From a checkpoint of a small transformer trained on Wikipedia.
Size: 11 layers, width 256, 4 heads of 64, MLP 1024 squared ReLU, vocabulary 8192, 10.8M parameters.
Training: a variant of SOAP for these matrices, 225M tokens, 6870 steps.
Each number is 500 + 25 x the weight over its row's rms, rounded and kept within 0 to 999. Layers, rows and columns count from 0. Numbers have three digits each. The size before them is the row's rms in percent of the matrix's.

# layer 6 attention output, 256x256, rms 0.194, rows 243-255, columns 192-255
111:498502519500511467492519510520542518515505503527507473496504516514504502508520468505512498512516476517514466482492536469495487494491508495511488491485500541488491522506495508526507495530518518
107:483510511486518480477487501526504482509493463507492512516505505510500488485510506479473483496535495474502465495513511512507509479448517507473495520509507502463515520529501517459517527513530547
108:483469498496463489504444516518517498504487537500534506487502477506518478495501514514503506517521525453526523534451450526471472505508507543527499517545504505511482481472516513440476521510476511
100:506483506526467538510492480529461513479498492529516508538451467514461559488491473484505509503502480493483509528505491507500509495498510500507500488518529471520554486467516527504516564485509520
092:510491460483498491455486506520485469539522505494520485446515484501520477497466518491457488503497486497531504521521554472471505493515506484536495515524495475491451513500471502478505498492511515
108:487514525495509515465496489534512470512497489496501495508497540481479526494507521490477517464484478512486472520497504507486485483545505506467493529511525494500505474474474493481534504499520500
103:500496491504459484476496497519478491494470500522511521493485495516475498494507501489518521486476505473484507478503516482527490528499499509507486489525489502493505479479506464520508507483500496
106:478508503503496458558502518501509518475496507502495513518471520514487489497507518519522467502484507528530477503466485499518520520505509506465509520500482527474469489468536515522538510502494490
098:516527514498552488488514502508467472502527493504509482482506505520500464492513481498506489487485480543513511472498504483485501518439533498494519530488463487497479495459510536514519532467518493
103:480477480484482531478481503499490508472490496498538487512480516493515483520490497544483487509470496512496533475511482531493458489471486520529518487485487491490505486504528486502488543472538566
093:493500526504546509470521477456464501516473503507494492512504524508532482477509503520475457526512470510533518499518456489500504513531500485505496514470470490481507493490517486489507507506487463
098:532480484496498487493524519523543518475505507513471479515513504524482494500537502508489506525504521490485495458524520479478487480495533523505440520505504505503534502505508506473534498498503492
097:526493522494458494455488469471465454483512489512514513505527474465492474514501474518499511476499503488527514524507472519498509480522494495527527530495565483487483516460458549515502528542493485